From a checkpoint of a small transformer trained on Wikipedia.
Size: 12 layers, width 256, 4 heads of 64, MLP 1024 GELU, vocabulary 2048, 10M parameters.
Each number is 200 + 30 x the weight over its row's rms, rounded and kept within 0 to 999. Layers, rows and columns count from 0. The size before them is the row's rms in percent of the matrix's.

# k: layer 9 attention key, 256x256, rms 0.132, rows 236-255, columns 64-127
# q: layer 9 attention query, 256x256, rms 0.129, rows 237-255, columns 64-127
# v: layer 9 attention value, 256x256, rms 0.147, rows 192-224, columns 64-127
# o: layer 9 attention output (transposed), 256x256, rms 0.129, rows 192-224, columns 64-127
k236,121,218,168,190,203,251,180,156,207,246,212,216,228,172,169,220,189,195,182,214,189,206,221,229,216,239,187,274,258,186,197,146,217,250,193,278,203,212,243,224,251,177,210,135,140,185,213,173,172,159,162,191,152,216,182,178,139,158,192,211,212,161,250,221,153
q237,115,210,166,216,230,190,207,208,220,137,194,147,142,192,238,201,168,123,149,211,166,187,211,190,170,237,197,179,187,190,185,248,201,220,208,184,201,183,211,232,217,189,239,172,261,231,231,204,222,184,210,194,183,178,195,226,204,179,173,221,198,218,200,181,198
k237,118,203,156,230,194,215,204,192,204,205,187,208,182,235,211,224,179,199,149,216,181,257,229,264,155,237,143,172,212,202,238,241,240,219,242,143,198,185,250,199,164,191,225,180,216,229,188,246,231,222,191,230,199,214,230,181,209,165,211,188,212,221,202,177,220
q238,115,177,257,193,204,210,187,206,218,215,175,211,199,214,195,150,127,250,269,188,201,225,201,169,166,190,216,152,200,277,205,200,179,188,271,167,185,129,221,215,209,219,162,232,192,171,232,203,249,171,174,157,241,270,223,182,232,170,177,218,209,235,228,214,171
k238,117,261,233,159,234,207,248,248,236,221,195,161,196,229,153,142,166,203,229,182,175,169,219,186,168,187,211,238,191,259,216,187,203,191,197,179,247,180,191,175,198,161,183,194,221,138,185,196,178,205,195,224,184,278,201,215,202,210,221,150,230,213,218,215,237
q239,114,203,180,206,208,209,211,205,182,147,164,197,159,138,183,202,247,212,207,124,222,188,202,182,166,178,177,136,176,226,191,184,229,236,258,252,205,259,192,237,162,199,185,198,223,227,198,213,169,233,233,220,193,244,282,141,227,160,232,195,199,165,198,197,158
k239,113,180,228,234,219,199,203,179,186,179,264,218,200,201,216,137,235,211,199,218,287,203,224,198,150,187,210,188,220,172,205,197,196,212,220,202,209,158,147,239,190,174,225,205,204,200,258,238,192,167,225,165,227,140,166,184,231,193,186,177,218,154,197,206,192
q240,112,160,210,205,166,158,227,198,196,225,170,134,195,147,180,220,163,197,178,235,216,184,213,181,167,219,258,246,224,214,210,195,222,153,203,166,165,195,194,248,178,189,161,238,191,263,107,185,237,166,173,171,246,184,220,180,199,164,198,197,217,210,216,212,228
k240,120,181,214,224,152,199,212,238,256,180,130,139,183,270,191,220,221,235,160,193,217,221,171,179,165,199,231,205,176,198,208,166,223,170,211,209,144,219,195,234,187,155,220,206,186,232,177,198,228,178,173,166,200,167,201,185,215,213,174,191,212,194,237,209,180
q241,116,216,229,132,222,167,189,184,225,132,214,181,194,211,163,190,211,150,199,199,181,181,195,169,192,256,186,207,222,169,246,177,232,199,193,168,209,190,162,186,187,220,181,167,172,256,221,224,111,265,173,220,228,144,183,182,200,202,229,205,237,229,198,222,192
k241,114,190,225,153,270,207,193,185,121,224,233,196,179,234,243,130,211,170,176,154,173,210,186,218,175,208,196,217,126,174,207,167,237,255,173,208,217,197,143,179,241,253,188,158,178,222,216,214,179,229,214,194,161,149,184,193,231,228,239,206,224,186,218,214,179
q242,109,156,245,228,252,178,232,251,170,192,247,151,161,193,180,186,200,211,217,212,194,181,184,192,248,157,200,225,198,186,246,130,151,212,161,234,226,171,199,175,211,195,146,197,189,214,210,188,200,145,187,200,207,196,184,221,182,198,210,198,194,165,178,172,190
k242,118,220,223,206,198,186,229,220,166,244,219,180,187,154,196,253,182,197,185,164,202,161,222,183,195,205,206,206,183,202,198,195,205,161,191,218,194,162,183,158,256,205,256,173,180,167,207,162,298,197,184,219,254,188,220,206,161,206,219,178,189,202,245,171,207
q243,116,160,197,225,224,221,168,204,203,195,199,212,218,156,215,130,247,236,197,159,199,211,184,208,235,202,195,130,188,203,239,164,209,234,121,147,244,233,187,214,216,206,162,256,209,214,185,176,206,216,212,237,232,263,222,188,207,179,218,197,142,208,167,194,195
k243,116,212,200,207,189,216,230,206,188,213,216,210,217,211,174,183,259,218,133,181,220,186,182,209,235,183,241,171,249,226,138,242,223,192,159,245,203,216,201,174,237,195,210,200,179,228,234,212,214,170,268,191,225,203,207,201,190,154,237,248,218,254,176,200,205
q244,109,239,148,200,212,233,268,149,205,217,198,187,190,221,248,228,219,185,201,194,176,200,263,246,163,196,158,186,162,173,219,219,211,150,229,254,174,181,186,218,206,189,215,244,229,202,165,190,223,201,192,161,245,203,198,225,191,245,162,234,236,186,171,205,188
k244,114,195,189,177,206,196,171,222,221,180,294,191,220,225,240,211,176,192,188,184,216,199,265,219,224,187,152,192,194,225,208,216,159,211,209,239,113,207,216,190,232,258,205,239,205,211,224,159,211,221,185,190,234,218,207,232,243,155,140,223,228,243,241,248,194
q245,113,188,156,166,208,187,189,202,183,184,234,224,212,215,178,201,180,147,181,185,169,183,192,284,152,240,113,168,228,243,153,252,230,177,202,232,215,216,172,168,183,166,209,179,222,152,208,214,196,217,166,193,249,205,201,189,210,218,160,191,202,206,195,222,184
k245,115,229,161,174,210,197,196,155,229,187,206,189,236,172,203,185,143,202,220,175,248,196,237,291,142,235,179,227,222,271,153,236,159,192,207,261,252,223,219,200,182,219,201,169,198,167,160,179,214,203,194,255,220,265,141,201,175,197,170,228,215,157,179,224,154
q246,114,203,208,250,214,208,183,180,208,171,207,168,202,199,218,151,163,205,196,121,225,172,161,242,130,217,214,190,199,253,205,234,222,251,179,193,197,195,213,227,191,234,219,249,146,109,179,205,204,238,185,218,213,233,179,185,190,191,221,185,199,160,195,181,197
k246,123,210,198,238,183,263,213,198,210,174,201,201,223,199,184,218,179,231,174,178,218,152,208,209,176,183,205,144,177,239,230,203,197,180,266,149,153,203,171,254,201,196,190,175,187,181,147,245,221,161,190,176,165,165,187,165,212,219,212,213,217,206,189,201,161
q247,118,188,213,212,192,226,229,189,147,171,140,211,194,152,218,165,180,175,242,242,171,157,203,196,235,212,199,219,202,226,222,235,166,197,223,153,226,226,224,191,193,208,234,167,199,196,167,232,219,239,194,168,197,204,235,183,221,223,174,201,188,209,232,181,151
k247,116,138,172,222,249,239,202,189,156,190,187,200,194,155,170,236,203,184,190,177,171,174,181,187,261,230,192,178,227,178,238,228,170,191,191,214,171,192,206,213,182,189,214,191,224,198,146,225,192,214,197,220,203,187,190,224,179,226,213,208,216,171,201,194,156
q248,119,112,176,168,220,211,175,211,257,271,126,202,212,160,171,191,207,221,195,199,175,187,249,206,201,188,239,227,241,229,224,199,179,192,163,186,212,165,243,177,120,166,198,233,150,211,217,200,224,202,235,222,256,187,198,195,204,205,170,175,208,180,169,207,200
k248,123,109,191,137,226,247,194,171,225,174,167,191,218,223,175,201,166,147,155,138,142,227,178,199,207,215,247,209,218,220,238,211,165,137,233,222,207,164,191,211,207,167,171,214,255,192,222,196,193,181,214,139,216,168,169,223,177,181,184,189,221,170,133,167,213
q249,120,213,223,183,192,138,166,233,251,206,248,219,204,223,226,198,170,204,245,198,318,138,219,164,147,188,168,213,157,198,200,185,202,146,201,156,226,224,200,246,146,145,200,202,190,224,202,145,166,231,224,225,194,193,169,217,180,179,172,235,195,219,203,154,215
k249,120,229,243,185,225,152,185,209,224,200,199,183,208,214,173,189,150,155,206,133,210,246,159,202,158,205,198,157,122,250,209,210,216,188,168,168,184,138,194,249,146,139,247,234,181,214,213,233,180,235,212,246,174,217,187,132,141,244,197,205,209,207,163,216,179
q250,120,215,210,189,177,161,194,227,245,219,177,158,209,204,249,219,174,267,234,210,220,191,165,238,220,203,174,180,201,191,186,193,218,209,180,201,208,258,151,192,169,250,185,185,142,258,216,237,180,178,218,228,200,213,157,193,241,207,248,133,174,180,190,196,203
k250,115,195,195,208,179,159,217,188,210,211,203,167,209,215,245,166,183,211,178,220,252,196,160,210,260,291,210,179,213,177,217,214,244,220,187,202,179,256,213,198,210,236,262,185,179,235,218,274,198,203,204,220,177,195,199,188,282,184,206,141,208,206,200,157,221
q251,114,160,228,175,232,199,251,199,193,156,216,184,181,200,147,247,221,183,193,215,188,110,197,222,175,221,211,231,213,209,257,221,187,146,232,168,200,212,199,184,252,193,166,200,233,165,229,184,191,208,312,238,227,195,225,191,187,190,183,186,213,188,232,196,239
k251,119,173,223,229,203,234,209,193,216,210,177,206,183,190,181,170,236,240,208,222,187,207,157,185,221,207,257,231,204,204,207,184,135,177,186,233,226,122,204,249,215,201,189,232,217,199,229,177,156,201,258,226,240,251,246,162,109,261,184,199,143,215,174,158,193
q252,117,180,260,197,265,186,232,215,192,218,214,172,151,218,223,211,216,189,243,205,180,186,240,181,226,221,197,193,193,171,203,134,170,203,180,197,224,190,188,230,220,175,208,214,183,220,226,196,201,222,153,196,221,214,197,203,248,153,213,150,171,203,207,219,216
k252,123,199,259,220,252,234,206,236,188,155,198,191,180,188,206,190,242,230,237,232,186,161,215,161,282,207,215,225,173,148,230,220,235,252,219,188,218,218,199,208,228,200,217,178,163,182,220,205,162,205,195,157,188,219,238,168,168,148,207,199,174,176,194,210,170
q253,109,154,229,188,193,173,164,206,144,188,208,193,209,187,156,247,215,199,204,208,200,184,211,148,248,178,210,252,207,180,200,247,181,194,267,224,194,181,259,224,236,227,249,180,146,134,187,174,196,280,178,214,149,212,180,195,262,243,162,174,194,191,176,185,202
k253,116,138,258,201,218,202,169,220,204,211,201,203,191,156,160,209,208,222,305,195,227,220,193,190,237,194,203,192,218,184,185,252,178,189,244,230,223,224,198,200,223,199,241,260,151,173,187,223,198,241,186,194,198,174,193,195,317,212,176,207,210,134,189,147,226
q254,110,195,232,285,172,150,283,159,215,218,251,139,210,233,218,217,216,233,202,216,276,216,231,220,209,262,187,230,210,190,194,147,214,224,231,244,161,221,183,148,164,218,225,239,147,227,218,244,185,227,171,178,198,204,200,216,187,229,185,196,239,211,145,191,206
k254,113,169,193,196,226,176,207,225,255,217,203,257,192,140,188,234,224,208,171,221,214,243,193,194,212,252,189,279,156,127,217,173,239,228,185,207,141,219,191,170,244,227,286,212,191,237,173,176,234,170,247,189,211,192,181,238,219,233,216,204,190,178,130,190,224
q255,119,245,233,232,173,241,234,169,181,168,225,173,154,197,218,174,170,145,173,183,180,206,171,146,252,159,172,217,198,225,202,179,197,220,176,208,199,184,223,182,166,185,197,268,214,226,245,106,192,223,179,244,208,232,207,182,225,225,243,208,166,249,236,203,158
k255,119,214,233,135,180,171,202,154,213,195,180,173,197,200,186,167,189,183,265,204,155,163,183,198,237,230,146,172,223,183,171,239,227,225,164,199,189,143,203,264,196,181,213,220,214,186,233,154,171,223,218,257,244,148,219,182,218,214,212,230,180,179,203,215,222
v192,125,202,260,203,216,192,266,173,203,174,179,216,190,186,188,222,174,146,176,232,222,211,182,220,221,209,256,196,220,169,235,162,162,163,200,173,265,249,204,192,232,208,159,253,221,196,227,169,176,228,182,178,250,193,219,200,190,170,175,171,213,129,229,223,226
o192,123,204,214,207,185,195,222,181,209,204,184,220,164,149,191,228,162,243,175,157,172,177,211,235,169,195,173,190,196,189,220,154,179,171,254,184,220,134,264,248,153,150,204,200,196,260,166,222,185,276,243,224,190,263,163,211,219,209,256,158,171,188,198,190,199
v193,129,200,186,149,203,163,150,184,182,298,166,241,207,220,192,233,202,208,193,244,208,188,181,176,187,192,205,214,153,219,209,184,180,139,206,240,214,225,271,194,255,226,194,200,257,185,182,168,234,217,182,192,242,186,194,232,174,242,206,222,214,184,247,229,279
o193,122,205,151,174,231,221,255,180,194,216,194,190,200,234,183,205,204,167,218,208,224,185,227,214,216,238,151,174,171,240,163,199,248,144,221,209,160,183,233,200,196,159,219,180,174,133,159,214,153,286,237,180,161,182,189,238,239,201,274,241,148,172,112,182,157
v194,128,178,202,232,176,163,169,174,201,224,207,188,228,220,162,222,269,174,207,225,215,202,224,188,219,172,191,181,201,213,180,164,220,191,203,172,218,195,203,172,190,187,225,262,214,186,187,178,165,221,187,280,215,112,177,196,204,216,246,197,167,212,238,184,187
o194,125,203,206,191,270,217,233,199,193,195,196,179,153,214,258,173,219,193,199,200,154,227,169,210,197,197,193,222,169,216,209,181,184,191,180,168,113,215,177,159,158,205,148,241,186,207,198,210,169,203,166,147,149,227,223,204,225,149,199,215,238,166,160,226,173
v195,118,180,181,213,216,197,182,203,214,221,192,200,227,175,232,169,201,219,243,222,220,163,242,233,175,202,149,255,254,211,140,190,220,155,187,195,207,141,167,227,213,167,214,176,192,212,207,218,240,211,218,215,234,193,247,174,201,190,190,193,199,196,183,251,208
o195,117,162,196,239,249,243,138,205,214,154,230,209,217,199,212,202,227,251,216,177,213,219,175,128,234,227,220,181,178,184,200,146,224,179,238,202,192,203,167,193,178,211,197,199,230,202,253,242,187,239,189,238,185,143,225,241,202,239,211,201,203,167,226,219,204
v196,126,199,176,204,225,188,216,115,191,194,196,152,158,234,268,212,210,197,207,159,185,196,239,217,185,175,244,219,199,179,233,232,231,194,227,276,178,172,210,207,222,210,222,201,172,190,270,179,151,199,186,207,220,192,197,232,234,226,228,254,205,184,219,225,191
o196,121,225,191,207,241,128,182,175,192,144,207,199,147,184,219,200,184,141,187,161,152,258,224,239,215,193,206,234,210,214,178,208,268,251,219,214,157,194,155,176,211,223,261,178,153,232,161,198,188,200,189,205,159,181,216,203,174,181,197,188,239,201,172,166,191
v197,119,205,229,155,217,220,205,230,237,188,198,159,164,200,203,203,230,244,213,157,176,162,183,142,222,191,214,224,213,168,163,189,211,201,189,227,187,161,240,172,184,204,202,161,156,253,173,176,229,240,194,187,200,207,235,195,241,183,199,173,239,244,177,219,201
o197,119,207,210,187,175,212,190,187,214,209,241,136,209,222,163,214,208,195,211,177,148,221,188,196,233,237,156,151,249,167,186,169,221,195,151,197,199,240,217,247,282,198,141,169,186,247,252,200,206,200,198,209,200,188,227,162,177,219,201,177,181,214,194,235,189
v198,120,160,205,193,195,187,203,198,196,184,184,205,226,222,169,185,178,126,185,181,215,204,214,231,165,170,191,236,263,234,223,245,219,239,220,204,261,182,244,158,195,204,214,215,203,156,257,151,214,127,196,164,179,207,217,171,218,209,177,236,193,168,192,197,248
o198,117,185,201,210,235,162,242,214,207,180,204,269,194,228,127,233,142,214,194,156,205,177,192,203,205,179,212,244,223,254,204,229,214,221,216,242,245,210,219,250,175,174,214,215,193,174,257,187,187,215,238,211,259,227,238,211,281,195,193,178,206,176,220,132,219
v199,124,138,162,225,134,191,172,150,227,207,222,174,263,261,211,210,180,200,180,195,162,239,187,235,174,228,230,208,160,170,222,199,214,181,230,176,177,202,207,178,187,150,173,232,169,180,224,192,174,195,165,225,167,189,216,191,206,182,207,188,203,191,283,207,192
o199,122,193,177,201,229,239,220,140,170,197,184,168,235,149,238,143,202,267,179,207,212,227,178,190,236,251,200,151,222,251,185,233,178,192,230,171,194,233,219,173,166,236,192,170,203,231,223,169,246,188,172,175,219,217,149,239,233,189,157,216,248,227,200,248,204
v200,117,237,202,244,234,185,212,202,177,144,220,182,194,145,171,155,185,173,197,198,199,195,217,165,179,180,164,181,189,266,168,238,198,223,221,230,255,182,197,142,185,197,189,191,194,213,239,177,216,227,214,222,204,151,172,180,213,167,231,211,199,203,226,222,170
o200,116,258,184,182,245,190,228,184,178,253,237,184,180,208,147,197,204,209,175,248,217,242,175,164,175,236,219,224,167,226,198,257,214,171,135,214,240,160,201,207,181,187,217,172,186,226,158,212,203,213,179,209,234,210,273,194,200,198,182,187,233,226,194,200,226
v201,120,190,195,182,146,181,239,226,173,220,219,233,219,205,196,206,267,188,213,175,141,213,218,209,194,158,96,217,186,199,133,183,223,193,240,203,235,166,213,196,181,264,201,172,249,181,201,195,225,193,247,181,190,176,222,224,194,221,154,144,185,214,221,202,233
o201,119,192,177,153,215,194,168,190,174,258,198,190,239,174,169,205,246,201,207,176,194,217,166,235,238,172,146,195,139,211,156,214,213,162,154,198,159,156,209,219,234,192,195,166,186,202,230,178,176,195,143,271,203,202,194,212,220,223,201,162,191,229,224,195,244
v202,121,191,189,188,246,202,214,269,220,210,198,179,241,156,221,224,190,191,173,222,187,244,215,241,270,195,203,204,217,215,209,187,181,240,173,209,155,221,222,165,198,177,230,209,226,143,179,189,253,212,228,224,185,196,183,243,212,233,200,159,215,172,230,194,227
o202,118,236,219,196,204,195,218,167,208,195,140,204,196,196,241,202,255,166,254,177,228,150,166,129,180,222,235,266,169,163,161,201,190,227,221,258,166,192,181,243,222,201,226,229,198,128,175,201,235,155,223,206,147,236,223,210,211,183,164,210,208,142,160,187,215
v203,126,92,209,218,227,235,205,217,233,213,203,212,214,154,176,184,182,231,198,176,206,231,226,175,249,199,227,209,178,185,228,162,195,208,177,193,169,203,203,231,192,193,165,155,196,241,138,226,183,190,220,157,217,212,207,205,201,190,212,227,219,214,228,247,246
o203,123,215,179,166,201,162,207,204,171,239,154,171,205,162,244,173,232,263,196,188,148,246,183,216,186,220,170,222,229,184,191,254,231,220,176,214,229,201,155,186,206,197,212,217,179,197,228,169,138,207,186,209,218,182,162,249,167,180,206,215,213,197,161,222,202
v204,120,186,166,239,213,222,221,187,192,203,194,227,195,233,179,169,203,147,217,209,233,131,185,241,206,186,235,203,224,219,193,162,179,192,166,193,249,235,244,184,199,205,198,188,221,151,219,192,209,182,214,208,164,164,239,161,168,228,179,152,232,197,180,223,200
o204,121,197,192,178,109,228,168,207,184,171,204,190,239,213,187,231,204,209,166,188,182,198,183,177,173,118,194,190,139,153,178,256,229,172,214,206,176,232,177,209,206,248,196,200,225,224,180,203,193,211,166,196,162,242,149,209,187,207,265,205,218,247,174,182,207
v205,116,189,204,204,195,179,173,206,211,193,206,187,201,218,250,201,193,174,197,186,221,208,137,175,210,142,109,216,284,190,177,161,169,184,170,189,196,214,157,180,220,204,180,223,243,262,151,178,219,170,208,199,207,179,174,200,227,184,170,224,171,141,190,186,212
o205,119,178,246,149,177,178,233,151,211,212,181,203,214,191,176,123,164,274,194,185,204,177,227,186,225,188,130,206,239,204,192,225,228,188,243,221,241,219,170,238,223,203,174,223,191,201,217,199,169,219,237,236,185,175,183,198,196,214,219,180,242,200,242,186,142
v206,124,120,174,186,230,197,176,193,186,203,186,239,215,221,195,167,195,208,224,216,251,195,220,216,188,164,234,167,198,184,200,198,195,172,158,199,231,215,222,168,166,214,207,233,209,232,225,190,227,148,217,256,258,192,216,204,211,181,201,261,180,157,191,226,142
o206,117,216,140,185,208,198,208,179,188,191,166,199,174,207,199,211,207,224,151,216,192,206,228,220,165,206,217,173,173,185,198,232,228,223,219,179,204,202,205,194,178,148,215,182,192,138,179,180,187,161,256,241,255,192,242,219,211,210,154,147,146,185,221,185,190
v207,119,169,176,187,164,228,175,261,236,218,179,256,217,249,223,165,169,212,222,186,178,230,239,180,170,214,156,220,222,161,162,200,194,185,155,211,204,169,139,237,187,179,159,143,215,180,298,213,190,217,215,209,195,203,177,229,202,188,164,167,198,246,202,160,156
o207,121,188,249,191,197,241,217,250,163,216,200,158,172,231,210,180,212,237,218,167,204,154,235,232,199,153,190,161,227,303,158,223,167,139,203,203,185,203,244,231,183,237,223,226,212,185,205,222,198,249,170,221,224,189,212,205,154,141,229,247,219,167,168,223,251
v208,126,194,173,174,267,160,167,179,201,148,205,247,281,170,193,191,203,201,149,219,232,216,225,210,247,195,190,207,197,213,180,230,184,173,212,174,184,154,270,192,235,186,178,185,255,170,228,231,187,226,197,203,213,142,238,195,223,129,234,148,211,207,174,250,189
o208,123,225,144,196,144,141,164,203,195,249,198,207,181,235,183,188,217,172,214,197,200,168,180,221,145,171,163,240,196,197,190,242,219,221,212,154,238,196,165,200,199,194,165,219,180,230,180,182,183,147,195,182,200,204,209,241,141,189,240,239,212,154,206,183,215
v209,127,212,184,244,221,206,187,212,136,206,188,205,156,194,197,200,192,165,177,159,169,182,226,191,196,200,230,250,144,196,189,151,198,167,202,183,231,154,241,209,199,258,225,211,225,247,174,181,149,199,191,220,216,209,157,220,188,240,297,170,230,176,200,222,232
o209,121,227,160,188,170,139,183,200,160,232,238,144,169,212,201,164,154,183,234,205,280,219,220,199,222,191,227,210,262,166,245,181,181,178,199,234,179,166,170,168,169,236,153,190,135,164,221,216,153,189,206,206,189,188,192,174,204,233,184,217,169,248,219,212,175
v210,121,181,174,253,176,182,217,159,145,214,186,213,129,184,260,167,172,134,143,223,198,189,195,284,219,180,222,201,178,211,173,177,158,153,156,278,169,168,155,236,188,201,186,211,174,187,229,203,176,209,184,158,166,124,241,257,197,231,204,197,230,210,188,188,216
o210,118,189,173,158,148,207,195,134,217,211,238,227,196,199,211,179,183,246,122,202,173,165,208,170,259,216,196,222,248,165,191,189,151,169,196,261,205,281,202,214,171,225,206,179,218,201,190,195,226,191,203,170,160,179,211,204,180,171,211,205,178,224,219,176,166
v211,123,214,187,167,202,231,211,211,195,188,224,236,214,151,195,188,214,213,227,245,184,217,204,224,202,249,211,164,179,198,157,232,196,245,223,205,189,243,204,221,200,209,188,185,226,183,196,180,201,180,234,206,170,164,161,166,209,153,202,183,225,244,207,188,226
o211,124,252,210,200,252,177,189,199,158,172,205,190,219,200,245,212,211,211,201,144,185,206,208,240,194,163,178,187,190,167,171,190,192,205,231,205,212,201,187,182,202,174,159,140,219,182,189,203,227,205,258,238,149,201,163,245,167,247,249,210,211,181,175,192,221
v212,124,131,182,213,173,202,172,218,217,226,174,186,191,208,193,189,256,197,158,211,172,233,202,242,217,203,216,208,180,205,137,244,222,197,190,201,156,218,132,226,185,206,173,221,147,186,217,228,216,244,174,204,223,247,199,187,250,163,241,214,159,186,228,193,215
o212,123,180,208,214,212,230,174,171,227,171,250,223,180,203,218,183,202,121,196,157,181,194,211,154,194,195,208,179,226,243,227,197,247,224,157,143,212,240,218,193,214,202,239,133,235,157,244,229,192,188,205,195,171,239,226,225,165,195,161,169,221,163,247,188,194
v213,122,213,244,212,186,235,200,276,188,216,197,189,163,196,200,180,172,173,203,191,173,176,175,180,261,237,218,242,180,214,176,176,187,192,158,199,208,200,211,203,240,225,175,238,195,250,211,151,181,193,232,229,190,187,153,209,187,174,228,208,193,220,260,146,149
o213,121,206,162,213,203,169,250,178,176,211,183,241,235,211,189,216,189,187,162,192,202,197,210,182,182,183,261,270,192,173,198,192,135,174,175,188,197,194,232,195,240,193,168,154,216,231,227,144,173,218,235,185,220,198,209,205,220,201,167,220,192,166,139,243,172
v214,124,199,241,197,166,210,295,219,184,247,223,184,160,177,196,225,179,204,240,189,178,169,186,224,212,165,201,250,162,195,227,241,183,208,147,206,168,228,210,195,184,176,183,160,179,178,173,210,200,113,222,179,173,218,181,188,241,260,238,183,152,217,259,203,241
o214,126,219,196,194,195,160,222,206,219,190,207,218,216,175,237,200,184,177,196,192,224,196,192,161,197,179,172,171,253,230,217,302,203,247,222,203,132,141,230,178,222,206,234,150,241,231,212,192,199,234,173,150,225,234,217,177,220,181,211,178,216,170,202,201,157
v215,123,183,177,185,234,180,207,189,233,245,227,176,172,180,156,182,156,222,225,222,183,215,177,244,163,220,198,184,174,184,196,218,198,223,170,235,237,203,183,207,234,263,212,213,209,172,179,258,177,155,209,210,200,216,226,217,211,203,233,206,226,194,171,176,214
o215,121,204,186,188,185,216,200,160,185,199,180,174,220,198,190,245,161,215,183,155,136,193,176,179,187,177,137,251,217,162,235,221,201,187,211,187,189,169,260,195,155,238,187,206,161,232,192,186,186,259,213,246,237,198,160,234,186,229,179,192,217,173,210,177,228
v216,118,171,228,181,201,235,137,237,221,157,230,195,198,204,159,250,215,200,187,211,232,165,180,180,144,161,181,250,221,216,194,233,223,200,186,216,240,177,185,192,190,181,118,192,168,166,168,198,205,195,96,254,166,163,232,217,209,221,207,180,224,208,193,162,207
o216,119,162,186,219,248,148,181,202,216,187,188,212,225,189,172,159,180,157,218,186,216,215,238,156,202,209,200,200,178,187,260,187,200,191,191,162,241,241,214,194,186,222,141,238,202,192,196,203,193,157,206,226,224,194,163,206,183,134,172,211,231,199,191,213,275
v217,119,212,200,199,203,219,164,295,182,234,226,201,144,230,181,270,131,152,194,198,199,218,183,171,221,211,202,201,179,199,151,211,209,179,199,214,164,222,203,143,192,157,201,205,228,207,286,203,173,188,175,226,223,207,190,191,214,211,195,171,225,248,196,211,206
o217,121,205,199,215,160,233,231,176,266,204,280,232,206,214,200,207,199,199,194,179,201,218,196,156,192,201,194,155,206,257,219,154,213,218,162,191,192,183,223,201,183,211,213,171,173,195,181,185,158,189,222,225,234,190,234,160,230,242,178,167,181,195,197,178,271
v218,119,225,217,204,182,184,196,166,199,236,176,175,208,196,195,154,241,213,215,162,239,250,225,210,186,195,203,221,205,194,200,167,127,187,214,214,210,203,190,183,165,191,216,177,225,198,206,191,216,204,203,219,166,159,249,210,166,201,196,246,217,212,209,224,181
o218,119,255,219,205,226,241,153,256,221,191,232,212,168,184,200,201,258,239,146,138,213,219,184,189,163,194,162,167,230,209,248,211,198,169,220,200,225,238,166,186,165,142,240,171,213,182,168,179,191,172,209,202,198,231,169,179,219,200,229,187,225,240,214,210,182
v219,126,174,202,243,221,180,148,152,143,188,231,177,203,206,207,189,207,217,238,188,160,221,194,191,222,177,163,149,217,189,144,169,149,238,181,186,208,210,213,196,248,179,172,237,225,170,206,171,240,186,211,201,179,208,137,200,245,187,178,226,146,171,203,176,229
o219,124,203,160,207,208,107,165,196,146,189,212,198,215,180,190,180,198,177,203,226,215,190,245,172,210,197,142,183,231,197,188,190,201,202,168,187,177,235,171,219,252,192,176,316,227,176,202,180,172,227,198,184,207,220,266,267,197,193,230,228,199,176,217,168,194
v220,123,212,221,222,236,224,154,198,200,187,246,220,236,220,187,231,199,148,231,225,232,213,205,184,224,156,203,219,193,185,193,183,194,171,196,159,150,219,178,165,220,172,259,185,209,216,213,196,196,225,193,210,176,204,189,230,144,220,213,187,174,230,172,175,169
o220,122,182,189,142,228,177,206,206,153,188,187,219,257,201,175,234,186,229,185,197,241,189,171,236,201,249,173,209,220,134,231,212,189,247,137,256,208,190,237,194,231,242,173,138,227,163,168,203,212,247,212,237,146,239,217,199,235,205,210,228,197,185,198,207,212
v221,122,204,212,165,157,238,210,194,181,130,177,206,163,138,191,131,209,206,181,228,189,261,243,208,216,233,208,218,157,234,187,197,255,226,194,177,211,229,199,210,177,177,259,249,222,172,154,152,234,173,148,194,251,195,207,212,176,202,204,186,256,203,205,168,230
o221,119,203,226,218,181,233,206,218,210,287,162,175,206,165,217,183,222,156,182,167,213,154,219,168,209,161,212,232,189,281,209,145,217,194,186,170,204,194,169,214,194,226,196,179,206,167,226,216,223,128,219,205,161,210,180,198,280,233,143,156,263,174,215,149,205
v222,120,220,222,170,185,175,217,175,200,228,215,229,168,173,193,179,235,228,185,239,189,273,227,253,213,175,282,221,226,210,181,187,222,233,209,117,225,182,206,251,199,196,178,199,223,214,213,200,209,224,136,233,200,169,154,216,202,217,230,171,195,214,203,211,179
o222,119,231,197,203,222,161,196,156,208,195,237,212,199,211,186,173,183,218,172,213,205,175,195,216,209,186,206,228,234,179,178,158,170,216,212,192,150,184,207,202,169,180,256,198,156,203,219,179,191,206,196,165,264,228,164,208,262,171,146,198,199,216,174,185,170
v223,123,217,231,202,201,224,190,175,225,249,259,197,209,197,221,204,187,180,199,195,169,170,212,192,179,156,225,205,194,143,235,194,158,188,218,159,230,202,211,205,168,206,195,176,146,195,277,194,207,161,200,176,226,187,246,189,224,213,221,203,234,193,183,206,215
o223,122,200,243,241,224,210,228,161,142,225,159,197,198,216,225,217,202,127,188,155,246,192,210,191,213,178,200,251,171,123,168,189,164,146,157,136,165,201,159,198,221,194,207,147,169,168,200,210,241,213,259,217,237,166,210,186,210,255,228,204,210,172,185,201,214
v224,116,208,139,181,153,216,226,197,209,227,211,196,248,244,151,189,189,207,216,190,184,155,214,166,243,206,209,217,221,229,169,172,181,213,259,238,197,242,210,140,200,199,223,217,154,194,184,218,244,230,192,222,202,173,203,232,184,154,174,122,192,188,238,237,262
o224,122,186,167,202,183,253,208,188,158,181,161,234,184,235,203,181,169,176,213,201,190,177,205,184,214,224,238,188,141,189,160,203,208,222,191,162,237,205,213,183,181,219,145,183,207,210,182,265,218,184,186,167,219,222,235,202,224,223,232,247,173,216,199,254,194